Weights of a small transformer language model: 4 heads of 64.
Each number is 50 + 15 x the weight over its row's rms, rounded and kept within 0 to 99. Layers, rows and columns count from 0. The size before them is the row's rms in percent of the matrix's.

# down: layer 13 MLP down (transposed), 512x256, rms 0.259, rows 388-405, columns 0-127
# gate: layer 13 MLP gate, 512x256, rms 0.254, rows 389-406, columns 0-127
# up: layer 13 MLP up, 512x256, rms 0.269, rows 389-406, columns 0-127
down388 100:36 59 41 39 55 39 34 67 53 63 60 50 33 52 39 65 33 31 40 62 32 70 54 62 52 62 39 57 54 63 18 49 47 41 55 44 35 52 53 76 42 46 29 80 45 60 14 48 69 48 54 71 54 31 52 50 59 62 48 50 47 36 39 85 48 56 33 46 53 63 53 60 21 28 59 55 82 72 72 50 30 37 67 48 31 66 51 62 68 32 35 53 62 46 27 77 41 78 28 59 07 56 35 49 33 42 62 53 54 60 43 58 27 69 51 42 36 47 40 44 24 48 39 45 52 56 53 62
gate389 093:39 57 39 50 35 48 69 37 30 32 38 40 42 53 20 73 32 56 54 74 50 75 39 52 53 41 40 70 50 69 40 39 16 78 56 76 27 38 37 88 52 19 33 50 53 61 61 56 45 37 46 52 50 64 79 13 56 55 65 27 40 40 59 26 35 39 17 66 30 69 28 44 38 36 70 30 30 59 50 55 23 12 27 61 23 55 58 54 45 58 50 50 70 58 63 56 42 75 45 73 63 59 46 67 39 44 53 62 44 49 36 21 31 49 70 54 58 07 34 47 57 45 62 48 30 47 73 77
up389 092:82 76 40 58 74 54 23 37 53 56 23 32 64 59 24 53 37 51 62 15 56 39 74 58 57 47 34 32 46 35 32 35 50 48 60 46 57 64 35 54 52 47 43 61 74 38 79 23 57 49 52 24 39 37 62 73 44 67 58 45 64 52 57 65 42 47 56 67 42 85 60 58 57 20 75 69 37 70 65 52 26 52 17 16 37 75 75 44 42 32 60 69 38 62 50 19 43 53 49 25 32 64 39 53 56 34 41 59 71 26 42 31 31 43 66 50 58 74 44 36 53 14 62 43 39 58 42 54
down389 096:48 48 31 46 16 57 60 54 55 71 67 63 22 67 81 56 63 76 70 41 61 31 36 57 91 54 49 57 59 49 16 64 42 57 98 62 55 51 58 17 74 35 59 17 45 39 29 60 45 51 62 30 34 23 58 42 34 36 61 63 56 65 39 59 38 52 27 42 59 49 51 50 61 61 45 00 52 58 63 63 65 51 61 54 55 20 38 49 51 35 70 51 50 56 50 36 46 53 43 55 67 07 50 43 53 37 40 64 45 60 50 74 78 27 57 71 65 47 42 65 44 56 49 41 74 34 51 50
gate390 104:61 66 52 76 21 68 73 51 48 24 59 68 21 50 49 43 28 42 35 67 46 78 60 46 36 57 64 78 39 84 34 38 30 43 54 48 50 64 56 71 53 58 54 46 50 20 49 51 53 67 40 38 48 45 50 80 37 55 67 47 58 73 26 75 25 41 37 63 56 55 47 59 41 37 49 37 43 41 45 21 57 51 50 51 44 62 64 56 57 43 75 39 33 60 55 50 47 73 56 48 44 39 63 60 69 59 68 48 56 69 37 49 40 53 80 50 31 47 40 67 51 45 59 46 53 41 65 34
up390 103:63 44 55 63 31 79 37 32 25 44 63 14 45 49 40 30 59 73 44 52 30 53 45 36 57 68 49 80 62 55 46 52 30 69 40 52 45 70 08 38 56 50 53 47 45 47 37 33 68 48 39 63 76 45 72 57 48 52 76 47 50 43 66 39 36 66 23 78 34 33 85 52 61 50 48 17 38 56 60 50 21 40 38 62 39 39 80 55 49 52 30 37 39 55 51 60 53 54 57 51 54 44 31 53 22 37 58 40 55 31 58 59 45 57 32 83 42 26 36 72 49 60 54 71 48 35 55 27
down390 101:38 25 64 52 34 64 76 70 40 35 53 55 85 45 37 24 41 67 59 85 38 55 59 65 47 53 44 62 48 49 58 70 44 45 48 45 50 48 74 59 56 69 56 45 62 87 51 63 46 25 35 47 27 66 30 40 50 65 45 71 49 60 42 40 35 58 67 49 51 66 47 37 43 70 61 57 39 77 51 48 33 43 63 60 94 56 50 52 30 41 60 31 52 54 15 51 55 62 28 66 51 49 43 53 21 74 71 68 50 43 61 25 49 55 39 41 46 73 73 43 32 69 41 54 57 63 42 68
gate391 100:48 54 49 27 25 36 54 49 48 69 48 47 53 44 51 68 55 68 70 74 23 41 27 63 50 50 67 41 52 36 22 41 38 66 53 48 54 62 38 48 47 55 48 55 69 54 33 31 48 50 41 42 56 41 56 59 46 51 59 51 48 30 82 63 31 44 41 57 29 25 54 30 60 43 81 66 62 73 57 59 61 77 47 66 71 41 27 39 71 50 56 52 40 46 33 40 44 64 45 44 31 51 55 56 23 38 56 68 39 71 39 31 56 42 64 48 47 50 71 77 67 33 73 48 19 51 81 54
up391 095:10 47 60 43 33 50 36 48 64 46 48 68 55 50 63 48 46 47 64 79 56 60 63 54 59 57 56 45 55 52 41 20 72 63 33 42 47 40 59 28 67 65 62 59 38 57 66 28 33 36 46 58 51 33 32 84 18 27 62 70 65 52 57 47 22 32 53 63 60 43 39 43 57 62 44 52 71 34 72 42 56 46 36 47 30 16 75 54 43 52 63 59 59 29 34 40 72 51 08 67 32 65 41 37 38 76 33 42 52 48 66 62 68 36 53 34 41 80 36 53 32 56 56 54 38 34 52 51
down391 097:61 43 53 73 45 58 41 88 37 46 16 25 71 37 56 57 38 49 57 27 63 55 49 34 45 46 82 80 67 30 62 64 47 36 57 53 32 82 28 49 68 59 63 72 26 70 53 41 48 45 44 55 43 37 59 42 47 84 38 70 60 44 28 58 73 45 41 65 34 37 46 67 48 57 54 10 41 53 47 73 56 34 66 49 56 44 50 54 38 41 67 52 65 51 42 77 34 51 42 29 45 35 66 31 45 45 82 55 47 59 79 58 86 45 87 19 35 63 43 71 50 64 42 39 59 13 19 60
gate392 103:46 49 29 55 52 37 34 63 55 52 71 52 43 53 24 64 58 52 53 54 50 54 68 72 50 68 35 52 47 32 57 43 67 65 38 72 64 53 77 51 39 46 59 81 42 28 68 40 45 30 65 81 47 50 46 26 60 72 61 48 50 57 25 52 38 74 60 58 52 64 59 47 51 66 50 57 41 40 47 14 71 41 42 42 33 50 58 75 68 36 47 68 46 52 44 31 39 61 74 58 44 20 56 53 60 36 31 64 26 56 80 35 68 35 50 34 69 30 48 54 19 30 67 42 29 54 61 70
up392 102:43 62 50 87 48 57 35 31 57 57 52 31 28 59 61 44 28 43 45 51 50 49 27 33 43 49 31 49 65 60 47 67 41 55 59 80 31 52 48 58 62 63 21 64 30 25 65 40 35 59 47 67 62 46 67 56 44 42 55 42 35 61 68 49 42 43 53 22 62 53 77 50 38 59 46 59 38 38 38 61 47 59 87 45 55 47 34 39 78 72 45 60 44 49 45 70 41 39 25 57 28 44 62 63 99 53 48 48 39 26 55 26 99 55 58 49 37 60 12 16 29 47 46 78 47 72 55 52
down392 097:66 44 75 58 43 61 55 48 64 30 24 44 57 71 36 43 49 62 17 27 28 64 48 69 55 69 58 61 35 35 51 51 85 57 42 49 28 41 36 50 65 55 37 67 18 56 50 49 57 32 45 32 67 46 24 65 59 47 56 50 47 56 46 63 51 46 52 29 22 44 27 55 55 37 69 69 57 76 70 64 58 44 49 73 66 58 38 06 42 61 42 63 72 49 60 61 42 44 25 84 31 26 41 67 84 60 75 39 58 51 28 48 53 40 45 33 26 42 45 69 58 60 45 84 19 43 45 26
gate393 105:71 25 33 43 55 47 91 57 46 42 51 47 62 39 48 55 64 49 45 42 38 52 80 44 69 26 52 57 26 64 55 46 60 27 49 53 53 46 60 65 47 24 69 42 38 29 46 34 49 47 31 48 53 67 40 29 62 65 57 50 31 53 35 51 47 41 38 69 37 63 65 46 42 46 49 43 36 56 56 56 40 38 33 41 37 40 63 44 70 48 68 38 46 51 43 47 43 66 51 30 40 53 61 50 28 64 62 45 32 32 51 59 65 62 65 35 75 60 65 48 45 54 39 29 37 41 35 42
up393 102:46 43 35 36 60 39 45 66 58 64 55 70 49 59 83 64 46 29 64 51 52 37 45 64 32 63 59 55 74 19 45 42 58 72 41 49 64 40 59 67 51 62 58 73 80 35 77 51 34 34 44 45 48 51 48 38 56 71 41 46 45 51 35 61 57 63 94 58 67 60 38 21 60 62 33 78 54 60 20 64 61 47 53 55 40 28 58 60 62 41 43 66 22 21 34 71 46 74 56 62 58 44 51 50 48 22 57 60 53 54 58 57 31 44 64 61 65 56 52 52 54 59 69 49 47 50 30 41
down393 103:57 66 46 50 69 57 65 48 75 60 63 47 24 51 63 51 18 73 48 51 64 43 40 51 62 43 55 32 58 45 33 37 70 34 51 25 49 51 76 63 17 72 52 23 73 82 48 72 58 51 69 38 74 63 58 48 42 49 58 22 50 21 82 39 36 42 40 55 70 50 62 48 65 26 65 24 48 16 18 49 60 82 50 20 36 62 64 26 46 37 37 72 65 75 39 32 60 37 58 44 71 44 63 35 53 54 43 34 18 43 22 65 27 82 38 45 44 43 58 46 41 28 34 49 58 31 61 21
gate394 104:58 74 65 71 24 60 47 41 57 26 37 49 48 58 35 17 29 39 53 38 53 41 70 62 50 37 40 51 57 24 31 23 47 47 35 42 44 64 51 38 36 47 54 32 16 64 34 45 65 63 51 49 44 55 45 50 39 68 26 68 45 58 33 28 54 82 60 49 61 45 59 57 46 47 45 32 69 31 76 56 68 62 44 16 56 34 39 60 46 37 98 38 56 64 44 31 40 24 43 60 21 59 84 82 47 51 40 39 73 57 67 56 43 29 56 51 23 64 73 58 62 55 41 56 42 36 67 33
up394 100:41 53 28 33 48 53 59 18 28 66 66 64 64 37 39 60 56 74 78 28 54 47 56 26 46 20 51 55 34 52 86 67 24 65 46 42 31 81 58 60 68 34 46 64 36 42 49 62 40 65 52 33 67 44 48 72 62 52 50 51 34 43 23 40 44 58 64 37 28 52 38 36 20 61 46 67 62 46 26 57 45 53 31 26 52 40 61 29 50 65 27 30 56 29 54 49 88 44 62 45 28 45 57 48 52 78 41 39 64 30 46 42 40 42 50 78 46 40 36 72 49 50 58 58 73 46 53 26
down394 103:63 51 44 71 40 53 26 57 89 72 78 36 73 47 63 49 30 55 28 29 39 56 62 27 66 73 73 46 75 45 55 56 47 69 39 47 38 33 45 42 56 67 85 78 40 69 31 47 35 38 42 57 60 26 63 36 55 82 44 57 48 57 34 38 41 60 58 48 61 49 62 64 64 49 36 87 35 77 22 15 36 81 46 59 58 29 52 47 46 56 28 52 38 37 53 62 29 17 48 56 39 44 48 69 66 20 37 63 62 51 70 35 50 40 72 50 56 65 53 47 64 31 59 60 49 51 64 43
gate395 098:73 78 61 53 53 69 54 39 49 37 51 55 48 67 57 51 67 73 27 73 59 65 41 49 26 45 41 63 57 33 58 61 75 28 81 56 64 23 47 52 36 54 70 68 47 62 35 30 48 73 23 48 68 48 44 49 57 71 77 62 53 53 63 56 57 34 38 28 56 39 61 55 88 64 70 52 60 41 44 42 63 50 30 49 53 69 40 57 40 77 49 56 15 44 54 55 49 61 57 49 67 77 45 42 68 60 57 21 37 51 31 64 67 43 45 39 69 36 69 56 46 66 48 76 34 50 85 31
up395 101:48 46 48 59 73 65 40 62 70 22 63 51 42 38 57 52 26 56 26 20 63 33 35 73 60 36 55 36 37 45 46 33 46 70 51 63 64 63 55 76 56 49 38 40 68 53 91 56 45 43 62 39 53 45 59 53 52 33 37 21 43 76 61 26 48 61 50 54 35 61 51 39 54 44 50 43 34 47 39 47 51 42 45 52 65 33 36 49 30 34 52 51 41 47 55 52 65 46 22 27 30 39 34 53 23 54 79 50 33 38 53 45 57 47 50 59 29 41 27 45 52 38 59 19 47 43 27 62
down395 104:45 61 40 39 37 79 67 44 43 44 58 46 32 38 50 37 53 42 36 57 32 70 58 33 43 62 62 49 74 30 49 36 66 48 45 67 52 43 28 53 36 72 38 54 20 38 61 73 60 45 41 33 51 65 38 31 39 56 25 38 55 17 57 36 58 19 48 51 55 73 41 74 77 41 47 51 53 19 54 49 44 30 43 62 66 52 38 94 26 49 57 56 69 54 31 45 44 49 35 35 48 46 64 39 66 52 34 47 41 42 53 52 44 25 56 44 71 51 40 32 38 62 35 54 55 41 56 69
gate396 101:37 67 51 36 57 45 30 44 65 09 49 46 22 39 48 65 41 70 74 45 70 52 39 42 27 56 79 50 65 71 53 32 14 58 73 62 50 44 46 60 51 73 61 39 26 37 66 24 67 53 33 40 37 39 70 38 36 55 48 59 47 57 44 20 59 40 50 37 25 59 16 60 73 27 38 49 51 59 59 74 37 47 21 46 29 58 52 43 34 44 39 48 63 58 38 48 45 80 65 38 44 48 57 39 43 55 45 27 38 49 42 73 40 64 50 41 78 40 46 46 55 55 61 36 54 68 45 44
up396 100:53 73 60 18 68 44 56 54 54 24 49 34 36 45 90 34 55 44 54 64 68 44 51 53 64 40 52 58 68 30 43 53 49 50 71 65 64 70 51 51 36 67 52 38 30 74 49 58 57 41 56 55 82 60 46 38 49 58 50 36 45 44 55 77 68 18 51 70 54 64 50 53 77 57 49 29 35 40 40 46 48 33 70 43 60 33 49 52 47 56 62 17 39 53 66 49 53 37 43 53 34 61 40 40 43 37 24 78 73 77 55 17 13 47 65 73 57 51 27 48 45 79 33 51 30 61 77 15
down396 102:49 81 37 21 58 28 44 55 62 51 54 52 54 32 80 41 41 37 59 40 58 57 50 63 62 45 48 76 71 55 46 40 57 69 56 37 25 63 39 36 18 36 36 52 58 52 53 60 44 47 49 85 44 41 56 66 22 64 40 44 57 32 36 62 48 88 33 62 41 62 57 55 30 33 38 45 51 68 64 51 55 53 47 22 35 50 68 46 59 40 79 44 54 46 54 69 62 46 29 43 43 36 31 57 47 81 48 37 31 42 64 44 90 42 37 40 75 56 50 55 70 64 38 75 65 59 78 71
gate397 097:70 37 63 49 58 54 40 75 33 63 63 46 60 69 61 32 73 45 44 70 55 50 38 88 42 24 39 32 56 50 41 56 73 76 44 68 40 59 26 37 33 45 47 40 34 37 25 69 72 65 42 55 43 67 37 53 47 71 69 55 47 39 41 46 67 59 61 56 47 49 62 58 43 64 51 25 47 31 61 81 40 59 29 81 43 41 63 69 55 25 38 38 30 57 34 44 71 38 74 72 45 72 65 45 16 47 40 52 37 30 40 32 62 56 72 51 53 72 43 35 58 59 75 50 31 55 46 55
up397 094:51 67 51 61 75 45 34 80 63 51 48 56 47 17 36 46 50 58 43 61 41 43 35 58 27 57 54 50 52 33 75 70 49 52 33 34 65 40 50 55 49 45 39 51 67 41 35 47 69 78 61 21 35 57 43 61 75 46 78 54 63 56 38 53 46 34 42 73 63 33 49 60 44 68 60 64 41 15 03 63 64 54 83 71 40 59 51 61 57 37 37 45 48 53 67 40 36 25 45 47 46 55 49 43 39 53 36 25 51 70 38 50 43 53 71 77 41 63 41 40 25 44 33 46 56 43 40 47
down397 095:28 45 66 52 42 36 46 69 56 27 51 25 87 48 62 40 24 58 27 41 49 69 53 53 45 91 82 52 52 40 60 63 39 29 56 62 44 49 44 71 28 40 49 65 61 40 62 37 27 54 52 65 34 34 72 39 41 69 41 33 51 32 54 37 42 47 63 31 82 79 70 70 51 54 37 60 58 19 68 60 25 54 50 51 27 47 78 64 29 23 67 52 75 49 29 57 50 29 43 47 49 73 54 22 42 45 40 44 34 59 39 59 50 48 09 59 29 37 33 48 68 27 53 37 48 43 12 61
gate398 107:52 79 49 30 49 60 42 58 23 38 22 39 37 48 42 37 61 59 70 26 30 37 65 64 58 36 80 36 40 76 38 45 29 42 53 60 62 33 71 60 56 64 59 56 23 73 63 32 42 35 27 18 45 46 42 62 61 35 13 40 76 55 42 20 44 30 60 45 55 41 51 70 39 57 23 73 48 60 27 45 59 47 27 61 21 38 45 64 32 54 65 61 42 40 68 40 47 69 49 68 59 68 59 26 41 39 30 62 26 23 44 54 63 31 13 62 42 75 75 38 61 55 48 44 56 63 46 53
up398 111:53 55 77 64 64 53 73 42 52 89 56 28 54 56 35 31 59 83 53 05 07 37 78 38 37 12 50 42 51 55 65 53 25 50 68 48 40 42 39 33 83 36 55 49 54 46 65 57 31 38 20 48 73 37 61 42 84 37 48 26 49 44 39 61 52 38 52 57 85 63 48 56 46 34 53 52 57 72 45 71 60 58 37 30 61 26 54 40 61 35 52 68 47 42 68 30 46 49 35 40 58 49 61 70 52 50 24 57 48 52 42 48 62 66 48 46 50 60 44 50 71 29 50 36 53 38 39 45
down398 101:40 50 22 58 51 63 44 45 61 78 66 68 70 29 69 52 50 43 72 41 65 41 66 44 34 42 60 56 55 58 85 46 36 63 56 46 68 44 37 58 46 42 33 50 57 44 26 59 82 24 33 38 32 23 52 43 49 45 49 56 35 30 55 53 52 52 66 17 58 62 34 58 57 52 68 38 45 70 23 72 33 39 46 54 74 09 50 65 40 46 66 20 38 47 45 53 66 74 46 60 74 40 46 47 54 60 32 63 34 35 55 31 75 46 47 55 75 18 25 41 50 69 29 52 55 56 39 48
gate399 106:60 36 45 47 68 53 52 34 41 43 48 54 53 65 85 49 61 38 41 71 22 72 29 49 96 58 39 31 81 38 59 54 69 76 69 38 46 56 75 31 64 44 59 19 44 54 57 48 39 38 46 50 46 56 49 55 35 50 41 57 55 57 45 34 40 52 78 34 47 63 36 58 52 50 31 70 40 85 54 46 72 66 49 49 21 72 62 41 52 71 39 43 51 55 60 81 52 71 32 40 34 65 35 79 48 55 47 32 46 42 49 56 77 38 25 43 61 60 66 67 57 57 71 50 64 42 62 50
up399 104:37 48 39 49 30 18 54 71 71 72 39 30 68 29 33 51 49 55 33 47 62 59 55 70 55 32 65 42 45 58 60 33 47 25 53 27 66 33 51 42 58 61 45 59 54 30 72 68 42 38 52 59 56 48 71 32 73 68 44 55 82 51 16 29 50 35 53 58 29 44 46 33 46 56 37 62 32 62 33 78 59 77 83 61 57 49 63 45 69 60 31 37 48 71 34 34 49 51 40 32 70 55 59 57 45 44 66 36 35 61 55 57 49 58 33 44 37 20 59 49 69 47 39 53 52 25 81 48
down399 106:26 46 74 22 66 44 50 49 41 51 61 36 62 76 34 47 63 31 69 39 39 41 72 60 61 35 42 72 94 46 36 85 54 38 65 22 38 50 66 26 47 63 47 43 53 78 70 38 79 59 38 42 68 55 45 56 33 31 59 65 70 45 82 14 71 55 40 50 57 46 64 52 50 59 83 49 40 61 47 63 48 45 75 61 56 70 45 68 30 21 48 56 64 30 76 56 29 28 30 36 43 64 66 44 47 39 29 43 30 44 53 53 28 74 46 70 35 48 50 47 66 44 54 57 48 50 64 44
gate400 103:43 57 49 31 57 42 26 40 23 26 43 42 71 45 32 51 38 57 41 38 41 60 55 40 61 66 35 52 73 52 45 42 36 47 59 28 55 67 40 45 52 44 53 54 34 38 79 53 51 33 61 41 56 46 64 36 74 42 79 55 57 78 45 64 35 47 58 71 60 55 99 43 29 92 38 48 33 51 72 31 36 49 84 28 40 43 49 51 64 68 68 40 44 31 69 39 47 84 79 53 27 48 28 54 56 57 73 24 62 33 38 56 59 53 76 56 83 58 63 52 60 48 48 28 68 54 54 68
up400 101:56 55 58 62 52 36 81 88 80 26 24 39 46 51 50 69 58 54 62 70 52 67 33 67 24 24 53 33 31 33 85 20 49 56 58 58 84 63 47 39 33 45 64 46 58 59 53 45 46 58 54 54 38 44 22 74 38 57 45 47 30 34 53 18 76 38 51 35 38 30 53 61 54 61 50 86 39 35 54 56 54 42 38 59 49 54 63 61 50 74 68 58 45 60 43 51 58 73 29 57 47 51 74 67 12 45 48 68 36 69 64 62 35 61 74 66 58 65 66 37 63 71 34 57 47 40 48 54
down400 097:42 60 45 49 44 69 39 60 39 09 21 50 19 36 52 48 01 20 39 41 46 72 66 52 11 55 33 56 56 60 65 67 70 51 34 56 29 58 43 48 60 40 54 51 32 28 41 31 41 46 42 53 60 36 55 32 44 45 47 44 49 66 49 57 42 48 39 69 36 63 74 58 37 47 54 83 53 36 19 43 51 54 47 56 39 48 38 51 56 40 66 46 52 59 64 50 67 59 48 74 78 36 45 57 62 51 43 27 28 64 49 41 47 53 53 58 80 57 48 54 71 48 67 40 30 53 46 72
gate401 105:51 26 39 38 52 49 67 67 71 43 42 56 24 38 76 54 41 61 43 51 69 46 74 59 70 32 22 23 40 65 35 57 37 70 43 48 64 52 38 41 41 29 61 34 60 70 67 67 39 33 47 40 64 70 36 37 55 42 59 33 60 53 49 25 66 55 65 69 53 66 64 56 52 49 46 56 48 89 59 19 28 50 70 28 27 43 47 45 44 21 62 52 57 52 68 49 44 40 44 66 58 38 71 86 45 66 28 69 69 29 58 35 58 41 97 49 65 41 39 28 51 47 65 52 72 38 58 65
up401 104:39 31 72 58 40 27 49 51 68 15 50 50 37 31 65 57 52 44 46 32 40 73 35 26 68 53 43 58 69 36 62 36 62 65 73 52 53 40 29 41 66 40 32 54 30 67 49 80 65 18 29 37 21 80 62 41 18 38 50 66 41 36 49 62 69 44 23 65 48 32 36 55 47 49 54 37 48 33 52 53 46 50 54 37 28 50 58 51 66 64 58 70 43 35 57 77 50 60 33 54 53 49 60 25 18 39 60 46 70 54 52 59 39 51 84 50 30 62 45 64 47 37 47 33 46 59 52 58
down401 107:65 66 58 37 55 50 66 20 60 44 37 29 57 63 32 51 34 29 57 39 72 42 41 68 36 66 36 58 51 57 28 67 48 61 54 36 73 39 53 36 49 28 73 26 22 30 61 50 63 46 52 58 52 62 65 50 46 63 61 55 51 11 79 65 38 37 65 52 56 57 51 61 39 57 39 62 64 48 50 53 15 84 72 69 59 57 58 30 48 47 32 41 60 32 52 41 25 56 73 62 33 32 45 66 62 21 32 40 57 45 51 46 82 42 53 51 54 39 72 81 42 29 54 43 55 23 62 51
gate402 098:63 95 28 40 49 45 41 50 56 68 44 45 47 46 38 50 25 81 63 37 44 51 56 46 49 56 69 40 55 40 69 48 47 44 58 55 40 45 43 23 63 35 39 80 45 75 60 40 64 89 42 47 66 61 71 34 55 53 63 41 45 60 41 56 59 10 21 36 36 35 45 76 29 51 47 52 56 29 60 31 48 27 54 68 45 26 67 31 57 55 59 37 39 81 76 41 75 65 42 57 25 60 40 44 50 51 30 50 45 43 37 23 86 35 57 61 43 40 36 60 64 33 34 30 27 41 51 70
up402 103:33 73 16 61 27 50 26 34 49 49 20 49 64 50 73 33 53 49 50 29 39 43 31 41 56 57 45 45 36 65 53 79 44 22 39 45 55 64 35 43 39 62 47 51 25 72 56 48 62 44 17 45 52 29 62 44 37 44 54 51 38 84 32 69 46 52 65 39 34 48 51 46 59 36 37 70 42 47 81 50 35 70 42 39 82 26 36 30 50 34 75 66 57 58 31 52 51 43 77 68 39 62 51 43 10 59 70 53 44 21 73 57 69 44 31 52 46 37 51 32 76 32 40 46 52 22 44 38
down402 102:41 20 47 40 74 38 49 46 51 37 43 49 25 42 34 90 26 43 62 55 47 38 48 75 23 56 29 53 53 51 39 27 30 40 67 42 46 42 31 64 74 63 69 51 26 42 49 70 75 58 37 63 58 65 45 27 64 24 51 40 39 40 37 77 63 49 34 55 51 40 49 69 57 47 58 13 48 27 44 69 44 51 77 36 49 33 64 38 44 19 73 41 59 56 44 48 89 31 81 49 51 67 48 39 72 58 53 43 58 50 46 35 37 37 66 58 36 41 38 63 22 42 40 52 37 45 46 57
gate403 100:25 52 49 51 52 32 62 76 57 42 64 54 35 51 62 57 73 33 46 49 59 45 35 56 41 44 44 35 71 47 44 62 37 63 42 32 61 38 35 39 51 47 46 54 68 43 74 41 55 69 39 27 30 35 68 48 71 56 44 45 15 60 35 67 53 57 38 31 44 46 54 71 61 78 53 14 82 69 51 52 39 31 51 33 54 50 72 54 82 31 60 26 70 55 47 41 25 47 72 58 56 28 39 48 84 63 35 57 57 54 50 47 51 40 50 44 46 63 31 36 48 45 47 39 34 40 39 57
up403 100:51 53 49 47 41 46 65 49 47 58 58 33 48 42 45 44 14 48 35 29 69 76 62 69 58 64 46 40 54 43 37 55 52 51 72 32 48 67 57 49 58 51 44 54 39 68 36 60 58 61 67 41 60 38 61 75 49 44 69 44 52 34 27 64 51 28 40 52 50 59 46 43 71 57 33 48 32 56 38 48 60 58 61 58 33 62 54 24 28 56 25 74 27 37 67 62 42 59 21 61 77 56 49 54 28 47 59 61 52 57 99 63 42 59 48 15 53 55 83 30 50 34 72 37 56 56 72 73
down403 101:53 56 62 44 34 70 37 62 55 48 32 42 45 49 44 57 35 47 43 65 43 24 54 37 26 37 28 53 30 59 28 19 32 48 54 67 39 71 40 62 59 36 53 80 63 59 52 46 57 46 61 52 31 32 33 49 66 37 72 63 66 54 30 72 40 23 77 67 90 54 57 54 47 34 49 43 73 36 48 32 63 43 57 61 55 43 21 52 51 45 45 52 58 47 68 51 61 33 44 45 33 45 77 58 42 49 60 83 47 58 37 25 36 44 56 64 55 53 57 61 51 51 32 21 41 42 55 48
gate404 104:41 28 32 47 55 73 68 43 36 28 44 53 20 52 20 37 32 58 34 37 69 61 75 53 33 39 42 69 76 47 34 39 51 75 33 29 45 40 40 62 42 51 50 44 31 29 38 48 37 48 67 33 66 85 75 35 61 53 36 56 63 51 46 69 51 66 59 55 48 27 88 60 41 05 56 63 51 65 46 42 55 36 47 38 60 59 46 81 30 53 37 62 53 76 58 76 46 57 54 43 48 62 17 37 68 32 54 39 32 54 39 42 49 30 60 70 36 41 64 73 58 62 72 61 64 48 62 29
up404 103:67 43 72 44 61 34 60 50 52 68 56 66 56 58 42 34 58 80 48 61 50 46 69 48 32 52 66 46 48 56 45 51 14 27 34 62 51 64 43 88 45 35 37 59 63 43 57 49 46 83 62 50 60 37 55 37 67 46 36 42 47 42 54 60 55 55 52 34 44 74 40 31 37 66 49 48 49 39 30 52 51 42 61 65 56 54 62 74 50 69 47 47 44 47 56 35 35 44 35 55 84 42 64 48 27 66 58 46 92 36 74 49 57 46 40 60 45 41 61 30 61 60 36 67 81 28 61 46
down404 103:55 29 29 82 60 50 64 36 44 74 36 58 59 41 52 53 70 48 52 49 63 47 38 32 55 46 62 52 36 43 45 60 56 73 55 18 58 40 48 46 69 66 30 34 83 38 38 19 66 41 34 81 26 57 43 56 46 60 39 49 23 37 29 63 80 29 12 48 63 58 79 60 32 54 69 18 82 38 60 39 31 46 35 61 59 40 53 65 75 45 39 46 68 46 71 19 46 33 36 54 48 55 42 39 61 45 16 39 60 67 23 59 59 33 35 80 36 39 48 36 59 35 56 35 70 78 26 45
gate405 093:47 59 25 75 77 65 42 46 34 59 17 33 48 41 78 55 58 60 58 51 53 23 26 68 68 27 41 39 44 34 43 35 39 55 64 38 30 52 14 31 62 37 42 48 47 44 56 49 51 62 93 50 34 62 68 34 63 54 41 36 80 38 55 58 54 47 51 36 41 56 38 33 28 63 45 72 60 18 49 38 58 76 71 58 66 22 39 55 36 42 53 35 36 76 38 50 59 65 51 72 45 68 49 64 47 39 33 63 59 54 62 36 77 32 77 34 49 53 52 53 47 64 49 49 52 65 78 31
up405 096:42 54 48 56 62 56 54 37 38 48 56 57 71 53 74 67 48 56 42 39 32 67 48 55 70 33 40 60 36 24 57 53 45 65 53 50 34 22 34 51 43 39 43 38 31 35 71 47 47 29 46 29 64 85 47 35 56 25 75 44 71 66 51 49 40 42 37 18 47 22 56 59 43 80 43 31 56 19 48 63 84 71 46 34 52 55 50 64 62 57 57 64 36 71 67 32 55 50 56 44 59 76 79 68 42 34 51 52 83 62 49 29 39 43 35 32 40 56 37 34 36 44 39 40 45 25 61 42
down405 098:51 82 36 57 61 62 34 40 64 72 55 29 48 49 51 36 53 39 60 89 61 73 60 38 65 65 39 29 67 18 56 46 51 50 79 61 52 56 56 51 53 67 60 48 22 65 54 93 44 69 53 54 40 74 66 47 47 56 49 48 65 38 29 51 62 63 54 48 35 53 49 45 59 40 91 54 73 18 42 71 40 64 82 38 30 44 49 47 48 40 73 55 43 45 58 76 68 44 57 53 62 40 50 64 26 61 43 59 52 39 27 66 65 66 63 53 44 26 50 61 65 72 59 66 56 51 51 46
gate406 105:43 15 67 71 74 27 51 56 39 53 49 31 45 34 49 60 44 45 62 67 22 51 31 63 72 52 56 37 69 56 54 41 71 67 39 55 49 49 51 65 51 54 68 52 37 32 72 54 61 40 44 57 44 55 57 17 37 50 31 42 65 46 45 51 61 45 37 50 60 98 41 42 45 73 56 74 64 49 57 65 29 38 40 48 64 69 45 26 48 36 38 62 59 45 65 51 76 59 63 55 83 66 45 25 61 55 29 46 51 34 86 33 62 57 51 42 40 45 38 75 61 35 63 29 57 59 33 49
up406 104:31 65 56 60 51 56 23 26 51 63 50 46 47 50 45 42 70 35 54 34 45 25 74 57 77 58 55 64 49 29 67 38 35 68 19 57 69 85 39 69 56 47 47 53 67 64 63 41 41 44 24 58 46 33 74 64 44 59 43 53 45 41 65 50 40 57 49 34 44 77 66 48 44 54 40 29 58 76 53 51 37 37 54 39 72 47 59 32 34 73 47 36 24 46 44 59 54 79 41 66 36 50 40 80 44 64 54 44 77 42 58 52 53 39 47 69 45 48 71 25 41 46 31 85 47 34 47 24